config.toml
qk_norm = true
tie_word_embeddings = false
init_std_down = 0.0
schedule = "wsd"
decay_shape = "sqrt"
final_lr_fraction = 0.1
batch_tokens = [16384, 32768, 65536, 131072]
train_tokens = 133600000
Each number is 500 + 25 x the weight over the matrix's rms, rounded and kept within 0 to 999. Layers, rows and columns count from 0. Numbers have three digits each.

# o: layer 10 attention output (transposed), 128x64, rms 0.152, rows 54-95, columns 0-63
# v: layer 10 attention value, 128x64, rms 0.164, rows 55-95, columns 0-63
# q: layer 10 attention query, 128x64, rms 0.172, rows 64-122, columns 0-63
# k: layer 10 attention key, 128x64, rms 0.174, rows 64-121, columns 0-63
o54:510481470524481501524510455498524487506462501461468532494515545489474506500481487497537493502526466507499479500481500497484475488496506520517535539532511503487525487519505489486511506508509488
v55:497495479548534514529479561498523507530469536541505495526525524527516478464529480486448480491497548502479526471469471503455490496490498499470487539503500494533490439525471435494543502467493539
o55:547484473466505514465488490506504486530466480476510482492532522464514472505509446512516538498516461486530491482516500473514548498521470499501471490539527482548498503498526521488501479525533479
v56:505493487502484476494502500489495535524520503527539514516485490543492524471532482483447456475455516499503497491536498492506518479507520508511469519509526480499450519480488521490480488487486538
o56:508497485504521493500493483518524489511470487507480463505536517475508486467508491511524506515500532544509477481472528499511450502505452495460518511516500487491505525502498470488531521505541481
v57:491520517502527483533515499495525501521419499498484473503486501506491462488514559479522485490487543461491527495491492537506507517483528496476501480516465558506500515503476493461488522501472496
o57:525553518470506500478492502502465512493528518489497496503494511452478508501496496521518504473499483523469538500494483489467505509497503485472534518507494481505519530479525506543498488496474497
v58:522523467503543472522515478503486498508486497489511533483516537507509495495511472474466499498504439510517479503501497500493455503508507513471479525503529514545479520458491504484489544497522486
o58:535493523511462482489493506517496518515523508487495450500501499496531488532484505498509529510470527486534510504538501521506484490513477512506479471488507477464502474504509522445508510495490493
v59:521523491495507513524475478492512495493505470531564470490531492474495507482476518523476515535501485515530468459474516490533516500454490487496485485535515471505520473504535488483482500493490486
o59:531496479513485497490524515502505480481491489452482519489514513511502498518532464479499516471506500484479495481488503521483483501518543517546517494517505519493509531536471509519497480491464477
v60:516504497499510484504475491510512476505470482477499489502483515485487470530492524469481509496477521506528503525514490484490514504506521491491509507491474519531505527493509496495491482474507486
o60:500523530485489506503494499495475531511495516473474506480487492513474507519492468504511510493483480492489534484526473509502512503464507518507506498508506499491510504498481504518526523510479499
v61:521493482480482512547501494463519483503455510486486521453461504520490486497464510502477513501493511459493496535519512484493519503512510511499504536487497539511500518552494491508505526508480522
o61:508523526491499484499491490496450535469504503482470498506499549534489494510499478502483512490512483511561499464519465540512528490499517500502481505498519489507482500480504487539520461458493507
v62:547547476507516477501524493504492473466512522458536507501491503457442502491517555512465519464474522476518513491521481504477493527514544489496507497480563477494490478502493501482470507505477470
o62:490514511528506525475501506513505522467477515519514516520459457508508496501497491513522469484441488521491500516465510480514484468528498518484473509508463518508504515515520487525494511500510493
v63:533498457519508515501483496486492503483482506519549507486495482506439520500449484459521518479504509529501514502518536504473496554511506491487527537498564500484460533438464499508476476501473493
o63:523498483487501482484504512512497481506492479491434499526478486491517494495550535512489492506465504474519505477497473492518469516511499513496523519504463481527515513537507467500525529506519494
q64:471456524463496514503503523521509536520522497512468487522500506515505514512547515474508523490470494517506511465492515470519502505552459499492517514518465451499491448531502478466531521493497501
k64:458503523502531505527486464490502472480492485524527499513543511487456465461468511509510492494495473506523517483482510511461530478497506527518473494517486496494480465466479533551460488528510497
q65:509473478504477509562441520502570505509470503511519490469457478517559519497462519489532511491510535495487460518531503509443516504513436500473498496526519499485483461514512485485543484535516504
k65:529490468497493540498509526488526483496530513529519505496506479488527463502518517528486510510487535513513483526512477524488504523543482476477514501484461451498465539524514470485504498542505505
q66:516489521525458516560466499559572547535518515524542488462459476545593500491478513497520508469525545484496462487517529547442536457505462533517494473494525464486487481503498464490551514519543500
k66:518488506466484502516545512503568466528552486512481509518502502489540456505497511491496478523487541507474485511522509529503496484505552499523513502499500521490521521506486524495510499487519510
q67:508529500552475484460516510487458464462499511467527526472472500451479540521475493526491509474492446513457516515476482551476518472459508505487476470532518563500517537538504520511478525499479474
k67:500509516511486488506458466502449523500484488464506503472472500515509518488528471491514491516506488470479503490508497504522496494471518504526499507504523518491520478458482499524512467501501500
q68:487508478529506478483496496469438450481478484473483534493526504486441510491505476519446470522498477504496521510481471486497470490468548487507495490478490548518476543489472553529469487492464494
k68:490484477478476512513440484447461498495457487455523513458485557518508506482509452484484482566569503480520502505525487490478510498419535464495507507519527549471484528514483474492508458495487512
q69:506486526526499487500507495537492504477504502529464441540512506566553451470493468506510543477485521452523462491521518505540488480503485520515477483393531398519519484415479474467457541490558496
k69:554478491475494528505522541466534490457527516524487493476473463519529534502512478551493560510499523520482490517506521520487503482500506524495492472485535522507486504519479528494498535479472505
q70:506524527490531491484502522505444540462479517452526527544507512491444496496487469498519489465510463460500488486480457482520475477504522500496509551504509507532506528530483496510440510519502505
k70:502526518501502531477523511501524497528498491462523506515522464438487492494502525519482515484475460477529516494545531490519507509529447511503494554497442445491501491518506530499490486495491481
q71:533468518411500519490535525523560486489564544542467443546511526535497471539567508490486533475447494519505510524567478534499513509520474479524509505439504433490506452471516514488509529504499524
k71:540482481448535534496540546507592481516528491533496488499479508493510495523528495539501501491502513512495456484487517496499498532498469509508510461488483508512499555490463542515529519468479522
q72:473533501539440479550466453410453490521471527474492483431491537530453487504505459501485460562550526511525495526507459503498529532408561483562452513533564567429477464549505471472475448487538467
k72:470550524594501448490440461510409507481487515480494528511521513539477506461439471423533467509555507464483511510471475491506496460463553491505486580531538517482496477534546440486483441497517441
q73:486549517526481468506500491489463515482466506462514513515500497485475508501456474535491481489497470493510517493460528497471510455481532497507502496528463491531469536519485474514470474522501447
k73:533500540508518495481489511531471502520513530470475539512490497499500485473512464531511528501509497494527497472514463510524491472482521503516544504531484486499465529474508488478492499484519487
q74:498519496482568518458504506506509527486461491461500485479475536474524518505501528474493542535505484470489526487498528513507474488488459504477513491505487525533500526536492500510495486488494498
k74:482522469474520469497478496453478478526478453523523499548511560523485534495531484509512490493515517504471458495473523505464481519501502459525524507510549550451464482472480538515516484483460513
q75:467543542504520498495488478508514559540506482517500493460474486467563474487478504458484478481481497473525540491495524489489545451491527529503453501514467495504493508485526541493522516476500499
k75:473466526505482499506470487519554542516479508511488512494454475503505483482503509477494508531500509533468496482517554521484474529510517520510515501511483498512513522534535477484527466553519458
q76:540507516505477493539530491481470531503487519478491494497478511492498497549564515449481481485488500506494527477479537485545512511496459523465505481511512498508477487509499497474533491497523504
k76:477496492464545509505482448483495479507509498523488481490485549518494508459470490512523498539537494522536521445537482532483508495485522471515495472481515525451463482494492554494518475451474521
q77:480488518526524470517488502541499509485493517521461512552501511472517499462509523458483496481509481503497536522499463530488463477481467509458491552504521450504500485481497524509466499525470470
k77:491512526539493492487533500532486525471491531513481455512507508495492514500502518520442501484452489502509459460486517524551500568531474493443513516468464456497488557473556465479495522477506458
q78:461476490511459525515488554520512474476498481505529480491493519520487506490515515493474523516494435537482498507527508505523529501499510502529520467484488498453524488539510486503496513491501541
k78:504474485505485503496507464493494525513502484481506513527515499499491506504510498523461488534505498507486462518538514490525517562468475501511504487473497476512521501485480469467509514541450528
q79:548491483502472498499487573468454505487481539496495545485462488462498536498573480493455490509492495529493518475530540509499465497490511509483552503506543487467518505488519511486499516488466487
k79:515524518553518548497482500496482522502497514454533482485471440521514542491488522532517505480555489492463529469520485509519482448476470525472489482495479516511476531455513510445499506483492514
q80:512508486454514482471498500434505498504469464455502514474521551500474497505523508504519493573483490541519462495532521502507497520525490452485514478468515509507482520535490505491499485508504524
k80:524486510537520547482506473524512559511515481492473531531452513513453477497562525494524465453493535502518484474447509473561430532501455473485562478469516454549490487507507493513481538471514575
q81:515472495487499501430477532494500468517505484510500484521555516482486477536503487492484496519514529486519498557468491516493511509500524510481527472498489547533496509514466510538480496513486495
k81:514488515590498522486532473542499519489467508466494522511458504505535502475481467500494514510514525494498477477515511488528475462471482502488502512493534484506503516521528500453557509504512476
q82:489511455499500499490503534503490503477494497459483472536520509508482518523507509502483532516474544509498512520505468506495469555498516483505484506506499555491474491503486539470485511495474566
k82:565518513579511511419552541502467528483507484465531559512474479524485565488506481535500521473511482476490486475469536477539483445482478499467546499458519452538460497527477478494495487451481482
q83:495501468488486469497485521488486492505482542499518508458500456430506528524496539505529451482475539505513540540528487497496459526529521511495485525505486498509502472520538505461557511509465468
k83:495494506493510488504501487490503498481504540462522483482524502457532495468464512534459498510515512518540548506474550474499521510485515519502499492529463515502495487459531480484493519492500510
q84:511516514510503476505509472532498475493514487510486520543499518470502490464504506518490477523503526490527487471494502513507489475486542504521534519495521472495489498469475469499472447494524512
k84:471475485392492463459491490488479491488494488505475496487486527551542487495536522513510498487521514500475491490543487449513494515522508500475512541507493545476521554503463495586515485538490515
q85:551472461472521503488508524487516484490505527484517481472471512502509567496469499542498474516504524484497470543515490493504517474496480485533464474518503501520493455521510502475503517491496534
k85:434501483508485471513510485541501515486498454481530522522489478524489496495476514497487494470531524514487482477497557521445499470490505500526524509480492520473467557494501475446495539506544516
q86:487475494514480545462494500515462549483494479492521499505507485517495488520520504548464493478499545517509525510485489487539512506492494533516496467482481502531517485523522487485510498487510520
k86:508504509511512537497512491479486499459494525468508517496512535504510488481471461504548520484504529493478474475520496515500502518510516524535516504509502497507504476491468472485501508494525525
q87:520483460504509559522542512493513461472470451541496524479492556451514541494510488493524513488539453529490508494501542469505496513514494479521492459486499515515495504524480501485513466447494519
k87:474477559537517519505516504484487544493526459515508528511458482528492495473495515519495470448486474524518483498463557506476509476513521516509493473469483458490462506534506521513480550511487530
q88:465513469527486510476515484520506541480507505477501507488479469481497542513485502553455529502521558464436483463496505548486486515455479534508493468506470520544504482528451533513536522518463469
k88:492505500507483520485447504477478512506513495500534492462507527505466487524458485503534508510536540485499495535501515484457510475500511519515483485513541506512480494505516513488510506452534540
q89:492488521465506498534511517495483488532538491523556507536467525502509464489485515484462521496528455515467473500505452473511507521494543475513530492483466505487510479537479518520463473509496501
k89:514493471459537514479546523492508483476467514507472534493501503520478539481550528492503485492480471487454532515537507492540494506448545453483469504516545496503476535500506516515508534478449494
q90:502471490516476499495509528505505485471520487493515487514489495513483455480499500522513482499507504502494494476477463502443484470521498494511532522463491515516467555530487488526500490536503510
k90:459508523573497476464473522531507468499492539511506494526513484478515472512526500518508506462502475532489519518506500519545470507482473528461453442525475465519530546475516522491482522513512488
q91:484494539515520423517500439552473527477485491469486480495492433540510500508492517490499516525497539444479490506457502519502525470481481528453499500534490470539521524493465487528528516491529495
k91:515521510538464492448478493543469527507543495511515531524492456510522495476439506513497522459466542475457528482527486501467454521508505520483536550502477490507516515502507462535482531558512474
q92:483516482522436498499434477527524533484521500499501485471515520531487496482479536489470498524498534482464539495502513516476466498475498512470483511504504514502495507514484561516525516503520523
k92:522497536541454469483471499518514493523512473491519496502504503517521500496502493485522520505477446467490475472496503492472521501509503494478504500530504485543488497529531516465489473478562526
q93:480498487471495522520488467500491476550480473490538549496493506481501501528494515510449502509509490455516472489519521482480501486489526534520538474462486493509485463491465503540508456480508525
k93:508508529583497502529468521512501561525502493470516520505494476535511476479524493484492481480462516507498491494462445506494496506491509549487525485512481467521503509523516494440543578469496506
q94:491437514505486454552443466506494482479470534524539511478487452511542471527505478486497470526492515525479543539532523498484506510516542517483490517453511538496522507464518522540487485520466468
k94:506521519457495514508460527511481494493496499486497513493478439527494526496502467539507535519494536445508531505472519510493511515481548494448465545499497560484495490497484472529495484518501480
q95:502507489504471506468467531520491472490491520470485506492527490499524488516477512476523481505485486492508553556495473495502462524522517545505455536517470509477512502503544515497521526486488470
k95:513504509504556494462491498496483496495520494515523506494497502469519507498502477492461496485501524508486506469524545470512487503456510510511518531502487530503517513501527500516500476549486479
v64:488506520496464501521500497503511532519508518487545512477503511478500469493481508507512476496509518552513499490461489504487484501494481492499501465503495519499471491483537525515532497466525496
o64:463482514477479501494470498526514526502505528485526491486513486503523494462493502498524550510497522511489510513511503474439503471502517539508474489512489496496478491510475524473493553501509494
v65:498467482520492511537494474501493459471517488539512506508494496488502491504506520511521485524498477513516507492497512515467489518500510490510512496467534493462507513499493485505478452498486527
o65:474512502459487480560516479482506498497500487506513503497498495487481524522508522493508497515512488510482490511530475500520520498501521470543513495493504510474483495481482516528468500499489485
v66:500449479511508513526513481468510496511519501532529516497489496518514552496526493509492505482504506521500446513527521512499539495506509451509507479523467514482499492478508494486496498509546461
o66:509481472488477532495533500474499504499537485537526511523519501479553468502505518489512478497480545487498507530508505502500497506467509510532476492478490499479476490491473539469486501469479531
v67:500504514515517498489529490534502491525505537510477520498512503478516500476488515525523490490511490511493478489460515490506483492536490498502481503489491490493498470512483513513482515487516466
o67:512489520489518499491494507515499511479501503490481491507488472509519498494511541508504504490501495500504513511535499482472439494504519514491505550503509461483492526519498486487482508521491480
v68:506514538503488510461470504519457494502505511471518531503523474522493505504498538510506492473495490506508490483510515464489458500511519539482498491496483500483476512510510514516497533479520492
o68:495497505531494470496483501548502515481470503502477521507466474503519508494521508481499499504500518476478494499481490528471489503505490529476522502496505484509499502502490470531518549505493513
v69:481512552528475493509479488528496481524497481502492508526537461474548502494500491493525515472504540484513482499516513504518496494520476473489488524523485487496532434511491462500505530459509501
o69:495512499547505509457492505472465504481494489487481480498501492516468468524499495533536478512460528455540504526510494479520491493495499533500515554504500487473489509509496515495532501520495470
v70:509472496492523522470504471506468463510493476476515514496493500511497510536488528486514495518489496502497520536506504505524510483488487532521517479497510497498501514494497492497491482493487503
o70:503489494529505500511529502496521504503489492522524517492489465485511536506512505503495507512499511520472465481462510496502485498505481478501512459486508487524507501521482493481508488505501520
v71:504493490500526508494486483519494520476516485472499517524531489534475515487474526460492463475499479464500499480488476484497461499525504509475504491503505438528476534491497524520525506536491489
o71:488521523486477483496505471511514526507507507535469530507480510504497494470515520482526481483504475488512494445476502509527528485517435490483550512542482465539487508532528438549504469519503477
v72:508509477497509511516510490496492489509510487514498478512513511522503514537482492506507500498505525469492514500508493508517496503482485516535515496489507498457496482481521488502471491525486500
o72:482524466506504493509530497474509509486472521496510483495517521480512514511485513510483487509502534515501484490500512499525502531491490456516475506500520486505493503497492490492503490504499488
v73:530501496472488507500519472505472514539501482497498489476514497535509485494490491501455468508528501537516503520485517518508525493526514509506487487487490505470473504491484504544478500514508466
o73:508474480496486486484505520502523507479475488531499489492504496487535511513470528526491512508498540536482475527495517488466473511528551489504472447533484489514484510538492464495491502495497509
v74:501494530497463471487484504523480510469510500505541544500468471466517511488492515520580479487490518478551521461479519538520493521489505520483485493497522509493476519512481528538509503440463454
o74:477545525525466493536456489544466523494513498505525501502500449544485500474506490455501494473507522506495522482481489525471535457489556517493492517523520490482484491514472479523492472529510506
v75:528490507519476490496465511524500517474508505483497476476489485488502484514484524501540515501481483498485497489527507504531486490492510517478507490520477502506529497524506487504520496516504491
o75:497503518526484499495510521522460484502505511478518514480503504495512527507484486478504500483496492490517517483513446494507488525489515503488522488490489485511524476519518503508509524483501479
v76:520444492458543495509513489489465458501538488494499466495460513500486506519509518512507496560515517502469474522544501496499537547461543438506509516496546538481480454457487510541488472515462515
o76:517479512494478489527532488453494467536503486560542521459489522468534492538492480541461481522521507520450531513497525506477511512464536488490496429497531529489487507489462526513530463484477475
v77:511522541588492530500500499573491572520474497438487479483460441505536499548492533465524459485476537499449527487450539527513507462514459512449492510530453446526491492509570476478544587497481464
o77:459536567589491519478481506539496572490489548515483487519477478522512486471486519509526487484419533548538521508509478474535470492479458512452480510483432427509477510512529494468509574472518455
v78:513473473500464474525492500485462496497491511481499491483565491535528501519515466508505513504517510487519518539515490498531479518499493474497477521491498497488483531499480520494498498497446484
o78:509494484509497513564493491500480514492474472537476480471501475522517521505481458508469513484526533475514482491486520450539493506511511531512471486531502517533496505459484452522540463522512521
v79:487510525515474509490484509472501521504497543508456484506481458480513502512497513502508482498460456497525493512523497485486506530529573535478462501501487490478537513501473494497464530510519506
o79:510473491501474485482482535516468455491505511515520489511484491488483489523501518485493475482499456495497494573510446499521519541506505484496515531507498504463552496507532492532485527511509488
v80:532448518543493494482504509540478481464520507498463527504474475527522482466514515500496530462472448520454509528492504533527508498532470490492509504510479463520533474502514482514506497471522471
o80:498513528505509522521537512494440498511500527496462559498464449479484519526508516505512491448473461490504531495523483485515484491516496519542518519470477494507479506556504473491504512506447487
v81:489468523468480498480484490489489481521490513517505535508497475495526494517496498523511505494481469494490461485501498486562520506500512523508512497510490493514522518547481491499506495501525466
o81:516486473529498505482489543470482494498527493495521522524512480494493528520508508480484501478521509428484493525487494492501490499496515497522520501500478498526533500533518492501482468515468475
v82:499514514496503516460497546494487493489495516494480471491487501518500522489504506512493495481492507509499491497537476491502503529501500509493500473520481490484502508487553482480520499483545503
o82:526523471497502479484507524496468499506493527504497513510505512477481492505527489499482513498480510505492527499494480517500519514489475496511508488485493527497519478489492504494514536490482490
v83:519520495480523498496510488516506520513483481483484508484522496507500522489475493506490463532505510492515478491491497502511536510513510503488490493493497478476512506497466497517457500498517479
o83:515483472498495495468512514513518491483501482539486487501519492521477503503492526520485499505495495532488485498484505497504501520501544468463501500528475489521523516509487491517486470504510488
v84:514529570553492528457510491526490546490533537486533528520454455499487513454478534497546510435431484509540486478468499494506506514505494512460475501466465477546505529469526523464486507494495480
o84:548532536527449510523510505534488478476517573475508504539462468493504496468502510481538492419464436507479540490470442496495564469485484530469485555545504475510495566489507484496474533506501513
v85:491459511525484490527503512499504535491491503471512499522489447512516533548493496495523494478490498491486523496507493506503453518512502498509499507509478493474503493493542503497510547519530487
o85:445516503506474502494509488502471543509489508516512500504485451505526502496485520479510485490495504463524522521498511496532522530503453526510472544485486498504491467491527485510521525484504476
v86:501512465471508533513472501476509512480515527519468482513556557519474468481503506512490483534510496504503470467481502476491524528507533490476519484540497486498513502482494500505473474491502506
o86:503488478460502523502507529500533474489505502513478508495533557492480493490513478515461513496512510512500473510542453488493516515470500458481539480508486499500517532504482504527497492528501460
v87:511497488499466461510500500486527497499513521533507520473520503522506512528509498547516487503499504474498491501511514505506487501493502502496500512496509487455461485480517526549481505482491454
o87:454495491485498486506498508511483527486487532504503512499495511516498493497490504488472475515528538501492497507514522504501496507462546482540485538498519495493476497510476465524492491507478502
v88:505496492483440513484499496459502497506492453510492497489476506501512494501499497471473498505514478517513538514533524520490519496517528501505509514523522503517505494472492466505464533505505517
o88:494495488503479510477515501470509480494504488505516493504506513491467487533470467527494480509505502531508466537482488524497508517520519494507491484455475520498498494522515494485534516494523521
v89:510501489540495549482532543511497534513499530503470463534464502483491514506527475443483470493487507503492548509468495544487512492512484539501468490502477467507514478522519494482493508515471492
o89:488525528496535515491496516527498534504503522504495466501497469475504480491475520485507491473471494540511518501532476502516502497518448486509482496499504468471524498507559485443479531498507511
v90:483467457415553476496525475472505479506512499509502470513503548499471505495512474518475511573547523530522506495506526491480524494481547475548519506505491567485471487444466529538491473515485509
o90:531473485471496509491513492478554476512487447522524510482498536520547494488498496523471492543552534521482493503517526492431511513481514469480497443502540532481488494507462494497516440494506526
v91:487516488518496481506486502525522503522513503461529530483537509457506517505493512463505478516519502494499476472474501514487473478462504476503545492482517485528500497485498522492478520501494512
o91:489471503499496495518499452533543528513509488510488497479510489549505473455480498491543475505528488519510498458473508466486499497505508520471533528489474462523519509462497514486533508501533503
v92:493471519503525501498480493527512525482491513455523506527468461540487467490530488496486549495499522487481505469490509499489502492488541504486487525475502565483477510520481484467495510523501515
o92:526483508552503518505496481522509501496481475482508514479458495534555515491484506486485489466491492462512485511498510533500539516535508520460485472504507524485520513457507508529490499472495466
v93:494515480534531516487511488517496496494503495501485487481471502500523532492449532532530503488510476481478494501506484471519469521515486513473488522484482500500507529512497477485507541541530509
o93:531530506513477482500503486490493493472510503490481501521488526489496522497560524509504503484499480519495518494508494508525448531494497507452503536479493491519484485462527497487480514498514474
v94:502496482466547499491513479483543497499492476508520496475476547496467502480516503468507494552533530502517501508525517477460534472527510474508484524487525512530456501504442506516524485494457506
o94:529498541468521517464494473505549492497535452511520481491476546513496479497496497515509488545491505517487481476487526537479498472467509493487496453500531526485486499522482529519489449478526534
v95:492506488488486491480496476527523478499494517511518465466544517529507486496496499531502491531509514520508490526557499501522492484479489502505505488478477531456491533482490481469505441513493498
o95:556492461503501476513535519498496484495489489493530490472489548507517538489487497521476522526531531497493470489509485472502498512492517477519526469516497535511518494467452480484473494494497494
q96:471501510460463533503506498514506539521519502514507517491441500512522502491538514517547480475508482470478465436541494468499527506525472493534514503525489468502501470517448503516500516468467490
k96:507531491528480486567482455497499529529492504434515478447511513527478503510457506497509526507515514516525540493507449511534504512518522463542476511569488511491472495493519488458476468563499464
q97:494439465539450502510527526507571483437532540581487455467447471504485502525445526575454481456512510485416480508509504502471521483506484539487478396534460493525546496466478539492521525480488487
k97:537501495472499508466511524530528520503489511514484492493494506497532498499490456536510512497518497479519470497481532501534498468525493514504479525502513507518516522504516520513530499468523508
q98:516515515552488503457462505449445478511484493458525535491507536468480536491433471507489459510528475506518519573488489500483505502464557405506460558552521571455484541596523505496482464469464464
k98:443520514554503448530502486479476512549478513458545519483537527480475519494515530475512441508535493581491510512535486520482536496464541455546463496522519477458443481488518478456478485558491471
q99:488516508460488501495494463513467468483507461502445469544548506510464435486565496455520499538464459499542536494524479500547486530513498505497528556445461478503512465455475501523499489532543528
k99:440492516513469508495462495504485486515512549509518520474491499510468492502546485478499485472526518474502511476567447489521518553500501491508498533522511504477469448549494468524523522506474517
q100:520530499523478485491483490486427493492477489460482522513505512449481527460490455499490490513489462508525503558481487479532504482469519454485499561496514522498476522532499485468476470504511504
k100:450510514523502490494510474498457494511468472458516508538509514503471508504518549484482467499525466563494508517499474467469522517469519435516503514487504491454471496552467466488474501507501490
q101:513463502481535506485538501509501519464519490504496506599523509495480505521570519488482535470444513514509490501503463511571433554588497541483539508461485459554501504471512522492466509475508541
k101:541454479435501547474521502529490512460507491532485514521505489477549465493494496506471531492468497460503515479493493487504492504516486529436501516489472483540535514515480505503507526468495565
q102:499486510474535518479507505508549515503521523540478459537521478512518450543557543491493538465480512482470492444490504518499484536579481554503504475488489468515518518445500532519504535499464512
k102:560455481412499518467514526533524523474515476538485493509494487516544464526487514515499561503462533439510495511503490501507499515550490552473508525483476491522535502493450528531525516470480550
q103:501458498490494504481519516514533486503510515499488527529513481526520516507508512481487486489503512517525508495501525509490521484515510501511491509485481506507502511473498494490519522487490516
k103:512523545518486487511498506514499523501482533494497510475487494526520509503463489525477507503535524515481505528492492526531517500476540477466457529521520496492498526525504482486505517515496509
q104:502522505496488470526456477485465489479458476475495492437472517468495509456433455506510476494516467500512510522475500465511493472493514457501467519528490520498460508517493481500453450497508485
k104:489529507524496499492503495504490495508489519489486526517510499477483519468466517504502483499487481503518505502494503510523480475484505487465511490520480484515500506518522473504496514539497468
q105:506446520470546531474518534515560511500526540521489487526539474520527461534552516502498545469479542495506507483496515536488492522578480539491519500496460471510530509462500499503539531493467504
k105:559433480377523539482512496532544481479530448546501489535496508512542472509529523505484539504438512440506493455529509492474485530546489562474559497469493522547559493456480503535541525471500543
q106:492532526491526507521500499502503490523488488489503499492488531491482500504483482506523481523513496500492476473490552486480504522501493531500482465489496516486484448477526493499488523464476490
k106:487491505496528512542490494538522501518501473515572536536479482497510509471573515496456469463529493488500516510522505515469513530493522477516503502524527526483488492505492522517526520498445530
q107:468500503502466481496532522540493508509504500507488504502477514493531509495519522520474487502519474501520474505536468480503465473496484504500520505486515492504498490489519482501507523488501489
k107:483515541504477552557497505483491482492460486499523489538525530509489488498504491458491517504497490500486537527533529508478503517484478507495480475507489519491490551473459505493504508497499461
q108:535479516488527511522505527446495471504479521508504505506543479513505502536510493539535483495518482499495484532495483485492505527513508482492496531525505493529515489481504490497517477477495491
k108:480501457513479521484515463501517493498480446488520480509506507454481532483462424446521510513498527516529510472468508504525474460504476494511501499541449485493497503504466472509505531497495510
q109:517504470527473475514523497509483460472544500518507507511540467523508520497463470506495482488497488498481523514483488502495479499494529501520497514508504513513524508486472492510522493503467507
k109:542483497482522478496459466459515483501487462486487503497497494501497478511507539464482489518464513520539496480509512516502527505464496536496513489506515509536522498519529513521480481509548529
q110:496512497482497511507507493486506476503527513494529516506524525495489504496546508513498467501511485497459559493499490502491550477492468465505517499488519465494505492512489540482505484490487518
k110:495461493513490543495506500543511461519466522476516494504475517504515503477494493498558526447525484504509453434486512510485487487486522529509491513515509519510467477503516504532502493497509480
q111:516484477512505504506490495483483542496461479498486528534485503500507483503518523485502481510500506519512510457532456501484511531542527527476493497491495484498486515490479475481516484512509529
k111:496457519498471495490514525501502472523491527501492453477489498525510487496494517525507494441502488518453520542499497482535493532482518491507459531484519528514538465506523484519443516511503507
q112:523476524535511530485487485484475482472481501478494518521470486508517507533520485487488509502468452521516520508481510501497488524512521515483483543477512497462488477486480515548515483484495535
k112:486508494511495506451495500520473503491487479458538479541526436504501520475501469503454467525513519482506459512515509500510507495499536504480490522488514504496480550527505508507525470506473493
q113:499509501486542484504525465467508494510517500501514485442460476486495496466501483538553499502486510509493498508501517478498504506483488494528491487482497484504494515511512510479472496539501523
k113:459477502487531523449499483526502484498501483518465489514507511519481449484482467506485533529495512481513517479538470492524512476522546499493488529527505502486494502493466482488553499522480507
q114:519485491508515486487444493487474491510528496489517480487483484500477488508518487535493531501488504454477488541495464493481497485517542505469517505511499474513499523502483489498491519486496557
k114:529497500512494514533548463490483511519513478446522487493481526503504524478511515511531454448529437517477500483525526487489510485488499475524481467483534505543479515543458544474513492507452497
q115:505521467506471503466474504519499480482471485472483494516523509523505489493485510488524484472502494499449468501502486519485493452514508515494463523495500514495517540518500482512522529506530518
k115:509506497521472486519454479520527536468463484466510487486515498527495481529465509525499540496501522512524499491489504436486485458554491502500503489494498504478521511474491480467480479541511465
q116:476452499501462498483471481505518478526542495501525501475525484531517482493497512489511520517507516502501480504484523514493520471492485508539483528504505496505505519506490477505515481498491514
k116:500490507478526481518516499498497506522464448517464499501494527528510506515481496510529494484499499500513468513502538450514533496533497470457507456504515502529517504516523489501494486533521497
q117:498478506462502466501531548566517494502491548512499502468525503510487489519499504533534514471526477497488500460478491480507515475473483487548477475529476498550490522453523506507507491501503478
k117:503480497495506476523528502503531463548517540520488492514532448491513484490462547470469474502498488542511518538542551580479535531475524521501495521453505518438507495501500472498474540506467475
q118:517489462539546515487491475508501500496527519512492508487471493503496485506482491528501494524502484502434491498512539484491526499508532521492484487521470515484533496537482498501481511502490522
k118:500495526526466477527489488473518466515508509488489498463547474481487485491509477545514511537500529501492511473507506534504492549498490535519511491506458502509500508463514493502513502524470491
q119:505495517500494505472519489520516519514475501479499497482504498493515518533498531537506548491524498500503492479504448480489509520504509477542483466508471523501502523508493518472467520490505487
k119:481497528483541515497475484473501527475515551500482494492491503477468472501503509489495483480502496489459470516498546486504514499491479495491491455498495494563509471516520531489507476512471494
q120:496510499461488492466543512485530486497516547518482504504511496513463518505496522483521526499503488495497493510482500507525481461490528531526464497522479486512501518510470535488456464505458510
k120:499470481503522472515514488461473470473520506486513558500491490486487514522487547532496526486528501482473512504482516471476512492473459497489539473484528479514462502471485552511506495483478476
q121:495500498483513488532470526507533520468476494511494487508507527487502494494505515479544488515507507548506491493514508484495462501527490517482507473520480502487493493484510491501476497515533499
k121:484483503512524517468489465499537470545455477469511503497492532523487469481507537500488474516510515511526529498507512500480529511486494473469495483475526475524543521492519504519510526505490483
q122:466509480499494487513506538502528488483504468513498520480492510548515489531478540500498478501509518494507516472536472510490486522475470508503537504514499508516502487518508504516492492492500470